Weights of a small GPT-style language model, trained from scratch on English Wikipedia.
Size: 3 heads of 64, vocabulary 4096, 4.62M parameters.
Architecture: LayerNorm before each block, learned positions, no biases in attention or MLP, untied embeddings.
Training: 87M tokens, 2644 steps.
Each number is 50 + 15 x the weight over its row's rms, rounded and kept within 0 to 99. Layers, rows and columns count from 0. The size before them is the row's rms in percent of the matrix's.

# down: layer 5 MLP down (transposed), 512x128, rms 0.0785, rows 62-114, columns 64-127
# up: layer 5 MLP up, 512x128, rms 0.118, rows 63-114, columns 64-127
down62 110:34 54 46 60 56 28 53 72 60 64 79 37 50 31 60 58 71 60 55 34 34 38 54 56 37 44 67 76 57 62 28 37 58 56 50 59 45 47 39 22 66 33 60 63 53 64 41 76 61 47 19 26 70 41 39 54 41 29 49 57 26 49 66 06
up63 109:56 51 48 75 54 57 45 43 45 43 53 45 35 33 67 46 62 46 48 57 71 33 51 24 50 72 66 73 32 40 41 46 53 50 50 26 22 19 70 74 76 49 40 43 40 08 42 62 74 68 46 27 58 75 48 49 59 66 65 92 25 48 52 40
down63 107:47 15 62 71 31 47 54 42 22 66 22 52 58 24 72 35 72 64 35 20 20 43 31 43 43 52 53 44 80 51 53 64 20 39 31 48 76 36 31 44 63 36 53 62 70 58 56 62 47 32 44 53 53 60 50 63 40 36 43 60 50 64 74 43
up64 115:53 32 59 29 53 51 17 63 30 72 70 58 35 44 74 65 47 66 62 58 62 33 42 64 54 69 38 56 56 43 58 61 69 65 55 74 60 41 33 59 39 54 37 27 57 66 29 23 66 55 92 42 30 57 73 36 63 39 13 44 21 66 71 30
down64 111:57 40 79 84 29 42 54 46 63 37 71 39 65 33 66 52 42 30 54 71 42 40 48 65 42 62 57 26 67 52 59 41 54 72 46 32 80 72 55 48 41 50 54 33 61 48 75 50 44 55 38 49 42 57 34 66 42 62 71 41 27 23 68 61
up65 102:47 47 53 42 76 62 28 63 57 72 60 38 55 48 38 33 35 37 23 63 69 20 34 58 44 44 69 79 31 65 34 47 32 56 55 35 45 22 74 56 60 62 52 52 64 72 41 46 22 65 68 62 48 37 79 60 67 68 75 63 28 44 47 62
down65 105:57 38 46 43 72 55 45 48 44 48 56 45 46 32 24 57 51 25 58 76 14 51 36 22 37 50 79 73 46 53 53 45 56 75 63 40 35 76 56 36 46 48 63 66 29 66 27 70 66 73 47 25 50 48 42 51 50 51 57 47 84 23 42 61
up66 128:39 30 61 49 34 48 48 45 48 63 86 68 51 69 32 69 46 55 16 57 42 50 67 45 44 43 41 61 62 69 54 38 06 55 67 30 36 58 82 34 62 38 50 44 50 42 71 54 64 38 47 63 37 56 65 39 36 38 56 84 19 59 63 54
down66 118:54 24 49 79 65 43 48 54 35 33 45 48 90 28 58 54 69 77 42 49 21 60 60 66 30 23 58 31 48 58 64 09 46 55 73 49 57 51 65 42 31 50 28 47 52 61 58 82 33 25 37 49 69 48 45 45 30 53 73 81 37 36 39 51
up67 108:46 45 45 27 36 54 51 41 44 65 48 58 43 34 53 70 40 52 26 39 21 21 50 53 41 60 57 40 46 39 49 63 03 51 25 72 62 65 40 59 59 53 36 67 43 53 39 36 74 75 57 66 38 51 91 47 44 84 44 50 57 35 55 28
down67 118:52 37 55 87 28 47 43 70 57 49 63 43 47 62 57 39 22 56 63 63 57 40 63 34 38 47 45 58 64 57 51 52 32 62 34 25 46 52 35 32 66 54 35 58 43 47 56 75 70 41 47 62 46 71 40 69 34 40 64 58 43 61 54 58
up68 112:53 52 62 58 64 52 01 49 46 32 19 19 44 57 58 45 49 26 33 54 62 31 52 69 27 65 57 34 48 80 58 39 63 47 31 47 53 76 73 28 43 66 65 60 31 52 56 63 34 52 72 60 48 57 34 25 58 78 70 83 40 34 48 52
down68 109:34 55 57 26 77 47 47 39 35 52 73 74 00 71 30 49 34 56 65 52 50 59 37 47 55 33 56 64 40 27 67 40 83 44 40 33 70 34 43 73 53 70 40 57 39 56 65 52 47 37 28 39 33 32 55 66 45 30 28 42 37 36 22 62
up69 117:36 65 58 46 56 34 46 59 22 46 46 35 42 75 44 31 08 74 59 81 17 40 34 41 57 39 69 39 45 49 30 61 77 48 11 47 58 77 59 38 46 72 80 50 44 60 48 52 36 22 59 68 73 52 55 39 53 48 51 43 60 57 64 83
down69 123:28 33 69 23 56 45 43 62 38 55 53 21 59 52 25 55 53 36 49 70 53 71 46 44 56 51 46 45 63 68 47 28 70 57 49 52 72 58 50 50 12 50 36 36 45 73 53 64 31 59 54 40 57 47 20 76 66 36 50 47 46 40 41 38
up70 119:51 38 41 54 69 54 53 56 66 64 35 67 51 51 72 67 62 51 41 66 43 44 60 73 34 30 55 54 26 69 36 58 36 78 36 69 51 54 32 40 27 41 59 37 47 44 65 62 68 58 73 62 45 67 43 39 49 27 24 78 02 53 66 39
down70 129:36 40 52 27 53 37 39 54 46 44 48 56 79 47 45 28 74 37 65 38 68 58 73 42 66 36 26 76 54 52 65 35 57 38 45 44 38 46 28 35 43 29 65 54 63 49 24 61 48 57 33 23 52 51 58 61 78 46 67 48 25 45 32 47
up71 109:50 44 52 60 31 49 38 40 45 58 82 62 42 51 72 69 30 92 21 55 36 31 45 51 30 75 53 78 36 62 55 37 41 50 59 65 17 59 69 49 56 56 52 41 43 21 46 56 85 45 61 44 21 43 51 64 26 41 41 67 38 58 50 64
down71 105:49 30 53 36 33 30 52 83 11 49 40 62 67 30 51 68 54 52 64 51 55 43 70 45 23 30 57 50 34 33 43 70 39 41 71 49 81 48 32 36 69 63 47 74 45 58 51 61 54 55 48 07 58 82 37 42 42 43 57 62 26 52 54 51
up72 096:42 47 28 66 45 63 43 22 37 58 49 36 46 37 81 61 71 40 61 99 28 53 56 55 59 41 55 70 61 52 54 53 41 53 39 48 63 24 57 43 69 36 62 28 49 70 72 44 53 14 58 61 61 47 37 49 73 44 55 71 08 61 49 34
down72 109:45 72 50 71 53 57 57 70 61 42 49 30 71 44 59 53 50 60 28 62 37 59 79 59 56 46 27 74 68 40 44 44 50 54 37 74 27 51 71 57 53 31 42 48 52 40 56 50 53 50 57 70 62 84 51 18 69 72 43 43 38 73 52 68
up73 111:37 59 46 30 54 57 39 37 34 39 62 69 68 61 56 53 12 38 46 41 52 40 45 61 52 44 28 55 19 25 51 17 63 73 44 59 78 33 52 59 43 62 50 58 58 72 69 62 48 43 70 44 55 51 61 54 53 24 43 42 29 59 40 51
down73 101:49 47 39 97 49 47 64 39 70 54 56 23 63 47 64 58 59 49 57 00 28 45 61 39 60 46 34 43 54 50 44 58 60 74 51 34 50 29 34 50 42 78 56 22 63 29 51 55 45 57 35 30 66 31 20 52 54 55 31 41 57 55 60 21
up74 103:31 81 42 54 62 43 75 44 33 32 20 46 23 39 44 44 57 57 37 37 48 48 51 42 48 88 45 66 46 62 23 49 39 70 50 45 41 63 67 58 50 61 77 57 33 77 30 45 59 48 66 60 77 47 52 33 72 61 49 55 57 39 60 76
down74 099:34 49 41 29 56 49 71 60 49 26 48 65 40 55 59 46 15 55 42 77 68 54 64 63 57 27 37 37 48 46 57 71 67 44 34 24 66 63 40 29 65 86 50 56 64 36 38 53 85 55 57 60 67 51 44 76 09 55 28 45 50 44 25 63
up75 110:37 28 54 52 58 67 34 42 44 38 45 50 53 33 78 54 58 42 34 63 40 39 47 49 54 55 65 31 53 43 33 30 60 61 40 75 66 36 30 47 47 62 77 39 42 43 29 53 40 20 57 62 67 72 27 51 55 51 34 60 73 68 86 69
down75 120:68 72 52 58 59 74 76 69 58 57 50 57 88 47 62 33 38 65 43 39 72 53 64 41 53 38 48 64 57 59 34 53 78 66 53 53 75 57 33 44 76 46 51 55 46 68 52 66 55 49 46 41 50 52 62 32 47 59 53 43 47 36 58 48
up76 097:33 62 21 57 45 57 36 55 38 70 64 43 59 64 65 38 62 37 46 49 45 38 54 57 69 41 49 40 42 50 49 53 40 46 36 54 52 64 65 47 30 48 31 46 36 35 53 53 53 14 49 49 31 52 43 57 45 59 33 70 48 18 60 63
down76 076:64 44 58 65 55 56 80 42 61 57 83 50 68 71 53 53 66 32 31 78 74 65 73 56 45 33 29 35 72 51 58 33 69 75 67 42 53 51 67 63 64 51 37 52 44 49 28 63 40 20 41 41 43 21 53 58 55 32 52 21 64 31 29 48
up77 096:83 42 52 61 55 52 58 59 29 57 46 71 60 64 53 52 40 31 40 24 59 65 66 43 67 64 38 49 57 69 39 24 44 68 74 51 54 69 47 76 39 46 34 41 26 28 51 43 58 83 42 45 34 46 75 42 38 70 76 43 67 41 69 52
down77 103:36 88 22 40 51 62 45 55 63 50 61 33 45 53 58 50 46 55 36 86 37 40 47 66 50 54 45 65 35 56 63 43 62 59 34 59 18 40 40 13 57 53 60 50 61 54 51 67 55 50 50 40 50 49 41 43 40 83 43 59 20 40 34 62
up78 071:44 22 67 48 50 46 48 36 57 58 46 35 55 35 72 32 45 51 38 73 47 68 82 57 32 37 36 63 47 59 69 33 62 76 53 42 28 64 77 36 40 36 55 38 41 28 29 43 62 53 51 47 54 61 67 50 30 66 76 80 62 55 62 67
down78 085:58 30 43 53 52 61 59 44 50 44 42 61 64 38 31 82 59 33 22 84 47 39 37 40 55 54 45 48 48 50 64 55 68 33 66 55 89 26 34 86 43 45 54 56 48 30 73 50 57 37 55 39 63 44 39 58 18 29 49 58 75 66 41 46
up79 116:35 67 62 62 37 73 42 48 45 43 52 48 49 39 52 49 59 58 29 35 46 22 64 69 58 80 61 53 38 31 45 51 21 65 50 44 32 47 39 45 48 39 61 46 37 30 45 36 53 66 25 64 40 63 73 51 39 62 61 65 68 56 47 74
down79 114:45 53 72 77 46 60 64 37 56 75 46 37 38 56 73 67 47 64 37 12 41 40 61 43 49 66 36 49 46 37 47 40 55 56 38 55 25 45 39 56 51 60 39 62 28 62 43 42 53 66 72 73 68 45 58 47 43 46 53 54 85 59 41 10
up80 117:47 56 77 42 41 63 41 36 55 31 61 39 48 65 56 70 48 32 62 78 43 49 61 52 37 39 34 54 76 34 55 35 18 64 62 52 60 55 44 30 30 45 49 62 66 66 50 65 57 32 44 83 33 69 39 29 31 47 32 70 56 42 45 39
down80 102:59 62 65 45 15 46 32 53 29 51 31 58 39 33 60 67 54 41 67 39 64 67 56 44 72 30 26 43 62 48 60 36 54 37 47 55 48 29 30 39 50 14 46 56 71 45 47 47 54 28 14 24 50 56 55 48 42 34 43 47 57 79 74 47
up81 123:44 50 50 36 43 18 49 41 81 51 34 23 74 33 64 70 46 43 41 34 44 58 60 48 47 16 62 59 55 50 48 18 50 39 68 55 54 42 39 36 58 36 56 54 45 41 31 49 39 70 47 63 60 52 35 38 35 59 45 38 42 66 53 33
down81 131:60 54 54 47 53 56 76 46 50 55 34 53 57 40 53 49 33 44 47 55 64 41 60 63 63 72 36 72 33 46 65 62 29 67 72 24 49 37 51 63 60 52 49 59 31 39 35 47 75 22 43 35 50 76 53 00 71 60 52 35 60 58 45 63
up82 126:69 26 70 12 70 58 60 66 60 51 66 70 61 58 68 50 49 37 55 73 21 60 45 47 38 47 34 52 55 53 45 48 33 59 72 34 38 32 68 00 72 54 39 69 51 72 55 36 85 29 65 89 50 48 66 87 64 66 58 73 40 35 36 43
down82 110:49 50 69 47 41 22 36 63 46 53 71 64 41 55 60 50 70 60 37 23 65 35 14 51 44 60 41 76 69 65 65 32 36 58 44 52 65 53 78 62 49 40 49 51 73 66 64 49 53 40 16 45 40 42 53 47 42 58 22 39 40 47 49 59
up83 076:88 47 48 45 35 44 85 45 33 61 42 20 70 71 53 52 37 55 42 35 77 39 41 48 40 57 38 20 47 67 41 70 51 43 34 63 67 49 43 71 26 67 72 54 43 53 51 43 53 36 41 60 29 46 43 42 51 70 56 39 73 61 56 38
down83 085:59 51 56 48 44 07 36 77 55 46 45 40 45 31 24 69 42 54 58 79 24 49 62 24 30 40 60 17 51 50 35 40 43 59 54 53 46 54 48 38 69 50 66 40 79 52 49 49 65 49 77 52 33 75 50 40 67 41 41 72 32 47 66 72
up84 091:60 57 09 18 36 45 61 66 42 43 67 30 45 53 48 37 59 45 51 51 37 40 37 67 47 56 55 22 35 47 46 51 14 54 52 80 98 59 29 51 69 39 56 54 52 49 64 32 60 55 50 62 74 48 48 56 63 88 47 36 46 61 40 50
down84 107:62 45 59 50 17 21 29 60 44 48 52 60 34 51 57 49 30 55 47 98 72 52 55 47 53 39 41 71 57 41 49 71 42 67 66 63 66 43 52 49 41 36 56 59 68 57 48 55 80 35 50 38 48 81 33 64 37 59 56 60 10 52 81 67
up85 093:56 55 65 56 49 49 22 45 69 54 16 69 50 56 52 39 49 32 49 46 19 47 63 63 33 49 52 42 45 62 14 29 64 32 49 56 69 57 50 58 73 56 63 25 69 43 45 83 84 43 47 57 48 67 53 51 61 47 57 56 41 47 41 31
down85 089:34 72 49 80 45 58 66 52 29 32 25 44 65 71 48 45 43 83 72 47 48 65 71 44 32 46 52 34 53 38 70 35 70 62 68 45 30 61 34 37 70 47 54 56 56 63 50 60 40 61 41 48 43 70 43 64 67 30 36 49 09 53 25 72
up86 090:47 37 48 37 56 14 17 23 67 31 65 61 65 58 52 52 34 52 52 56 54 37 54 61 46 59 42 73 47 50 38 58 67 82 53 54 42 62 62 31 43 46 67 64 50 60 61 44 42 40 47 51 56 67 53 47 51 39 41 43 35 68 62 34
down86 090:54 52 55 72 52 42 52 71 69 47 38 39 56 43 46 50 88 44 58 63 24 60 52 73 48 79 42 03 53 44 35 29 50 44 68 66 33 62 26 58 47 84 67 54 49 46 27 41 57 32 51 46 45 24 47 58 60 40 49 41 64 27 47 59
up87 103:81 54 33 26 53 59 59 49 53 28 52 46 46 46 55 60 69 43 46 51 95 55 38 38 58 44 40 45 45 72 21 67 71 66 42 78 23 18 80 53 61 52 54 63 44 63 56 28 55 64 62 52 42 65 48 60 45 67 27 33 49 63 35 48
down87 099:65 39 46 65 42 77 11 47 46 65 51 36 60 48 06 54 40 56 35 70 44 44 70 52 78 43 76 41 50 61 71 51 34 12 78 50 47 55 56 26 34 43 70 34 48 48 69 49 40 61 39 28 43 41 53 56 49 62 54 59 35 66 32 76
up88 106:52 68 26 52 69 80 45 64 52 52 42 40 63 47 68 45 43 63 65 72 38 39 62 46 45 67 48 31 48 68 47 45 48 85 42 33 48 42 60 38 53 67 36 55 56 68 49 55 55 08 48 52 36 68 53 49 44 56 69 53 66 45 46 73
down88 113:62 51 58 47 58 56 51 46 56 59 28 42 70 28 69 59 59 62 60 62 41 73 60 46 68 34 26 29 41 30 51 69 38 58 19 26 53 44 44 41 48 27 41 58 63 21 46 51 50 67 53 43 78 35 40 55 29 82 53 54 54 53 31 19
up89 115:44 34 62 36 43 17 40 38 76 61 33 31 72 59 73 69 52 35 69 60 48 53 38 49 55 65 63 47 12 56 48 50 27 68 44 82 54 53 68 46 30 61 52 49 49 52 37 55 40 44 63 39 56 55 25 47 30 67 51 76 49 32 35 59
down89 117:62 29 50 25 41 36 71 61 41 57 58 51 49 33 44 60 89 51 40 32 38 35 43 54 47 34 69 55 34 38 48 42 70 81 73 77 43 52 61 54 67 59 70 73 72 60 49 30 81 69 36 34 55 32 61 57 59 70 38 45 62 51 28 52
up90 085:48 46 67 52 74 39 28 67 61 62 44 52 64 55 56 52 40 46 12 84 35 62 53 58 45 49 49 62 52 61 79 48 28 54 44 47 41 57 56 34 10 25 35 36 59 55 58 75 73 35 42 45 53 45 51 52 48 38 61 62 63 60 49 29
down90 092:43 65 53 50 29 52 55 54 61 32 32 63 41 47 36 72 75 56 35 40 54 54 56 38 74 48 56 43 83 44 51 55 62 42 38 58 73 41 62 61 41 72 50 55 60 69 04 69 80 60 54 48 47 46 43 61 60 60 52 37 53 80 42 46
up91 113:07 72 69 17 46 39 41 63 40 84 58 30 39 56 49 56 68 49 76 67 58 28 53 78 33 34 64 53 08 60 45 42 59 55 37 47 80 31 68 49 69 60 61 52 58 65 44 40 64 54 54 73 35 50 68 38 72 45 32 37 31 51 41 31
down91 108:40 45 61 28 54 48 54 54 53 66 46 58 44 56 24 15 46 55 44 88 62 66 82 22 44 41 67 62 44 43 51 59 19 39 48 39 33 46 38 54 35 31 52 57 61 50 40 56 35 88 68 39 62 40 23 35 71 49 68 55 52 41 60 37
up92 082:59 22 56 51 74 50 53 45 43 68 29 66 42 41 70 60 37 48 32 25 55 51 59 63 65 28 45 42 27 43 08 55 69 69 54 51 43 45 38 37 36 56 71 52 53 41 26 56 43 55 63 49 63 59 76 41 50 45 50 48 72 76 60 38
down92 097:22 50 66 50 56 54 63 71 43 54 48 49 26 51 46 58 57 60 53 60 34 54 68 48 59 52 17 51 39 16 33 37 27 74 45 57 72 49 26 37 72 38 58 53 44 57 25 60 73 69 47 75 59 50 41 28 73 51 66 57 23 45 54 62
up93 114:27 81 43 38 59 32 30 57 53 66 38 66 59 70 36 56 52 53 40 28 53 55 38 57 66 67 51 59 50 51 46 52 50 60 34 58 62 37 50 42 68 54 66 27 77 52 28 43 73 31 67 47 53 57 32 49 70 42 30 48 29 63 63 32
down93 110:58 50 62 43 42 38 30 45 58 52 84 59 72 41 64 48 68 60 59 52 51 43 43 76 41 36 58 35 37 53 76 24 72 55 74 42 50 48 54 34 68 46 36 61 18 49 60 58 59 73 49 51 72 41 54 39 35 84 58 32 67 41 50 56
up94 112:62 63 43 25 48 50 47 46 33 46 61 56 37 51 45 24 59 63 39 29 40 41 63 64 48 58 58 40 36 67 62 41 16 46 53 72 71 81 49 52 60 32 59 46 42 06 50 42 69 45 46 29 87 40 63 61 63 42 53 42 65 73 52 51
down94 127:31 39 57 65 62 26 49 72 38 08 48 46 79 34 50 47 66 61 48 86 61 46 50 59 52 36 33 35 47 59 63 43 71 53 46 47 50 81 65 53 28 43 44 66 69 35 47 76 39 53 35 46 69 32 50 54 30 44 52 54 54 21 50 59
up95 116:31 41 41 68 38 74 37 32 40 56 53 47 69 53 59 31 41 39 35 75 54 65 62 62 40 35 50 50 56 51 57 34 42 57 40 43 75 43 70 20 28 47 44 62 48 52 42 56 67 47 33 59 37 37 56 19 63 52 27 67 13 28 45 36
down95 111:42 54 49 50 45 40 78 33 20 79 70 46 37 68 43 75 66 47 77 51 28 76 68 41 71 64 54 44 59 52 51 58 63 43 56 25 47 49 29 41 62 64 39 44 83 50 45 58 43 55 53 34 64 67 32 51 77 48 53 58 54 64 61 59
up96 112:38 47 52 38 50 51 19 39 43 62 58 61 57 34 61 67 56 57 26 47 53 37 17 70 16 66 54 42 48 67 43 11 27 25 44 61 22 63 64 38 38 57 30 62 38 80 34 37 61 33 55 58 36 16 29 37 60 41 59 76 63 49 61 72
down96 100:53 73 53 49 48 58 43 50 59 59 61 59 42 59 41 32 69 49 50 28 42 30 33 50 47 61 84 53 53 54 19 40 58 38 31 47 77 55 69 50 55 71 62 53 68 83 69 55 64 32 36 69 49 26 62 43 45 47 40 52 31 39 62 65
up97 083:97 55 33 41 45 46 48 40 34 58 87 52 35 36 41 46 64 64 61 44 50 34 62 38 16 47 53 32 38 49 53 38 47 39 49 54 63 51 49 58 59 54 54 50 43 59 33 39 80 45 35 57 42 32 47 51 86 59 65 70 71 50 27 72
down97 090:49 60 54 60 39 43 33 54 49 29 53 63 48 77 65 53 61 78 48 77 48 63 77 50 16 39 52 32 49 18 32 78 50 44 34 27 49 51 31 36 54 71 73 33 45 39 39 52 57 58 57 41 57 83 40 80 65 56 08 46 35 39 55 60
up98 083:51 33 49 58 82 54 57 49 35 31 62 36 50 40 86 62 51 12 21 28 61 36 57 54 57 63 39 45 44 62 36 38 76 77 56 61 08 66 50 70 53 30 44 53 38 61 52 46 52 57 46 48 59 45 43 34 24 85 73 61 46 50 59 61
down98 089:43 67 50 68 54 69 72 77 38 31 32 47 23 51 55 48 70 70 79 72 78 58 60 32 60 28 22 49 54 57 37 61 74 34 36 42 49 39 53 35 42 57 36 50 71 54 70 68 41 51 53 52 51 65 60 62 39 40 59 38 38 51 53 45
up99 086:12 45 50 18 56 62 26 42 76 57 38 60 26 68 46 78 39 42 61 65 59 42 47 48 70 43 65 68 57 18 42 56 61 42 40 58 36 36 71 36 57 46 64 51 55 36 20 63 30 38 51 49 72 62 78 54 52 32 18 53 49 72 66 50
down99 093:56 25 56 42 68 45 52 61 36 53 57 30 80 63 43 65 31 63 67 23 58 74 41 54 46 42 40 26 51 50 35 17 40 39 67 75 71 51 43 34 46 50 48 52 57 47 53 50 71 56 47 27 28 52 32 17 56 63 61 43 36 58 61 45
up100 129:37 74 35 33 63 56 64 55 63 33 31 06 58 71 50 45 35 62 13 63 54 40 63 35 42 31 25 76 60 66 33 66 37 77 41 61 64 61 46 46 51 55 55 43 57 58 65 41 31 44 45 54 74 67 63 60 35 38 49 51 48 59 67 46
down100 143:76 43 52 56 52 35 73 44 39 79 43 77 40 53 41 56 79 42 75 50 51 49 41 50 59 58 62 30 47 25 50 39 52 23 52 44 63 35 43 35 35 26 63 67 37 55 40 58 32 70 67 20 45 63 45 55 77 65 40 64 51 24 50 27
up101 097:37 37 47 36 49 26 44 39 46 80 50 57 49 59 52 69 45 56 78 62 54 44 66 29 50 29 76 47 55 69 48 60 53 61 53 45 53 90 59 30 51 32 65 58 21 58 64 31 71 28 88 45 50 39 69 49 45 50 42 54 35 46 73 42
down101 086:42 33 33 45 35 26 41 53 37 58 39 25 85 32 31 42 50 52 58 35 24 36 57 61 62 49 55 66 53 52 56 82 38 50 47 52 64 61 64 50 42 42 60 62 49 57 85 53 16 45 68 52 44 04 90 46 73 48 57 42 34 41 71 41
up102 122:51 49 54 56 56 50 53 51 47 51 38 17 39 74 48 56 33 33 57 65 64 33 43 56 53 36 44 72 41 64 35 60 60 40 34 57 36 52 99 54 26 84 55 54 31 47 49 45 41 53 06 43 44 64 35 57 19 91 36 45 62 40 55 67
down102 131:29 58 35 37 68 23 64 78 45 34 48 13 42 64 60 41 64 38 54 64 83 38 53 54 56 64 56 46 18 53 58 41 56 56 16 34 71 56 52 51 36 43 59 62 24 27 39 52 59 36 58 29 51 56 27 65 31 53 26 09 60 43 49 40
up103 085:46 49 43 71 68 78 84 35 38 77 35 48 75 39 58 76 56 29 49 29 56 26 44 54 60 72 61 30 23 54 48 39 47 41 56 65 58 56 49 43 31 44 32 49 54 71 29 53 28 61 44 35 44 30 55 43 46 77 59 35 46 48 72 46
down103 094:52 25 61 48 59 46 28 83 44 29 86 62 11 41 79 42 49 42 32 89 65 69 43 45 62 72 42 63 54 57 28 32 41 46 38 60 25 64 47 64 25 55 61 58 54 55 61 27 72 30 35 55 49 58 65 53 69 46 49 74 31 63 48 54
up104 098:44 24 43 51 41 50 52 32 41 37 29 43 59 63 68 62 40 47 22 53 52 58 43 50 47 71 43 61 37 57 55 17 61 62 71 56 50 37 50 63 50 79 55 50 77 66 52 46 52 40 47 28 39 31 46 57 46 47 54 60 26 29 58 41
down104 093:38 58 69 61 42 38 38 54 69 54 68 63 57 24 49 34 43 64 54 58 24 44 59 43 46 38 00 63 53 45 61 76 48 62 64 23 49 51 54 46 63 66 63 53 17 56 39 67 37 70 34 31 74 68 66 27 43 51 27 69 52 62 60 36
up105 117:55 67 58 59 47 72 18 51 42 44 19 51 47 64 43 70 67 42 46 53 39 52 49 40 58 66 64 71 47 29 75 77 38 59 38 52 53 28 60 56 26 34 51 57 53 28 32 55 36 84 62 59 30 48 63 18 78 27 42 63 58 37 72 59
down105 101:52 64 79 55 52 54 40 48 51 54 30 67 42 63 46 54 37 48 59 23 43 47 55 23 63 62 63 27 57 64 47 88 67 43 28 40 28 50 29 33 44 56 50 63 53 51 52 53 77 61 45 75 67 46 30 34 61 70 16 55 33 54 43 57
up106 100:77 46 39 46 81 44 70 39 48 68 37 34 44 54 61 65 54 45 73 31 44 48 47 47 50 62 48 07 66 56 59 47 52 60 77 67 67 43 20 40 38 70 32 44 52 74 70 54 16 43 57 52 68 58 26 39 60 48 37 65 51 42 70 48
down106 104:42 39 37 62 49 69 56 44 22 65 57 74 60 46 45 21 21 29 32 83 43 54 46 53 36 26 38 67 18 32 47 36 53 36 46 49 30 67 77 46 33 47 40 41 31 60 44 45 47 49 50 41 34 34 76 37 29 40 66 52 51 42 44 62
up107 086:79 55 44 49 42 44 31 40 63 40 29 47 78 57 47 29 35 16 57 75 64 44 52 60 66 75 52 47 47 63 59 49 62 31 52 51 53 53 60 30 34 54 67 44 07 16 19 21 51 49 53 53 48 54 69 43 34 62 45 21 88 39 58 42
down107 088:48 75 72 72 45 51 73 65 57 29 65 42 61 50 45 47 78 24 87 95 62 51 42 26 28 56 44 36 59 48 50 53 62 54 39 41 75 85 29 39 51 67 45 56 76 52 55 36 65 39 50 31 42 39 15 71 56 43 47 42 41 46 33 44
up108 103:44 44 81 28 52 39 49 61 50 61 74 24 42 32 42 61 43 59 54 60 57 39 24 14 56 45 56 72 57 43 57 24 30 53 60 64 90 40 87 64 44 30 46 71 49 34 48 56 19 62 48 36 43 49 53 40 69 38 50 41 41 83 46 44
down108 078:27 67 41 47 52 46 38 39 58 37 81 29 40 50 57 49 60 62 42 18 55 49 42 63 48 53 34 68 46 38 63 41 73 54 67 34 57 58 21 47 50 51 70 27 47 63 67 77 39 22 42 47 28 34 36 48 45 41 50 49 63 56 30 42
up109 091:53 34 36 24 60 52 52 21 41 60 45 42 36 58 68 80 28 63 69 61 27 37 32 53 50 33 82 43 22 62 49 29 63 34 53 57 64 45 33 59 41 64 46 49 48 35 32 31 52 26 19 41 32 50 33 44 50 35 54 50 50 66 70 60
down109 090:60 57 58 48 62 74 51 62 55 44 49 53 53 36 65 33 51 78 80 36 44 32 65 61 56 48 65 57 47 42 66 99 41 66 74 45 64 48 54 29 75 52 60 23 51 36 34 55 12 62 63 49 52 66 46 50 39 49 61 40 43 57 50 56
up110 099:44 45 33 50 48 55 69 40 35 45 65 76 35 59 33 33 42 40 69 35 51 45 50 79 36 53 65 61 37 52 73 51 33 54 40 41 60 64 65 62 33 46 71 50 42 39 40 39 82 63 65 64 42 47 55 55 48 55 82 51 68 27 51 57
down110 100:50 44 63 60 41 28 54 57 60 43 40 55 43 54 22 51 51 57 56 57 26 49 61 30 27 34 43 46 50 47 32 30 41 40 46 33 47 25 36 17 65 30 44 47 43 62 69 53 73 50 45 43 46 59 43 35 59 71 40 37 37 56 67 52
up111 083:64 43 58 49 46 76 32 20 64 59 64 69 42 49 64 82 42 33 50 80 49 69 63 57 16 74 41 38 51 27 72 40 60 69 46 44 62 81 55 52 67 16 31 58 28 59 63 41 70 49 49 86 38 63 54 67 32 77 64 57 75 47 41 71
down111 078:63 69 43 41 48 30 30 56 71 55 50 47 56 31 58 56 69 72 68 55 38 47 74 59 24 29 29 54 31 45 70 41 91 52 37 20 81 67 50 42 54 52 61 49 55 35 56 67 41 78 48 42 70 38 61 62 44 48 62 49 57 39 25 58
up112 082:30 37 23 57 59 61 61 54 61 78 47 06 23 56 61 71 37 13 46 51 71 37 31 59 51 74 71 42 32 68 45 47 74 60 57 47 53 49 62 50 36 73 61 60 42 82 59 32 54 62 44 56 30 58 38 43 48 29 60 40 49 59 57 48
down112 077:30 68 62 59 35 24 49 54 46 47 44 51 72 42 48 44 59 50 53 82 54 80 48 44 54 38 47 61 34 63 32 35 65 71 51 40 67 51 31 13 30 68 78 57 61 39 50 53 51 70 51 24 55 58 61 61 70 56 70 66 23 30 32 44
up113 072:47 75 44 20 46 77 07 58 47 60 62 39 37 43 70 40 60 66 74 69 35 51 48 41 53 51 63 51 81 22 72 67 35 46 45 53 54 38 47 58 85 29 47 62 47 59 60 38 56 61 44 62 76 24 40 52 57 27 41 62 68 52 37 70
down113 077:45 53 39 64 61 36 21 50 29 40 55 46 49 47 57 59 58 35 61 48 58 64 63 30 39 57 41 41 57 45 39 14 23 49 62 50 63 50 42 18 43 54 62 58 49 45 36 40 75 46 75 63 50 55 73 37 53 70 73 49 39 79 40 35
up114 090:38 43 37 43 50 31 28 05 54 41 40 51 21 52 66 71 65 22 37 79 61 68 37 36 44 29 31 77 60 81 76 43 53 45 53 59 35 53 58 55 39 22 57 40 47 46 63 53 59 49 15 61 46 37 27 48 35 56 43 67 64 33 73 67
down114 081:44 41 60 38 96 60 73 29 45 58 55 30 49 35 48 42 70 41 61 20 52 42 49 31 54 52 57 59 35 29 76 37 78 34 66 39 56 32 54 53 42 62 47 39 45 61 31 33 38 58 46 37 56 40 58 76 40 37 61 04 39 22 42 64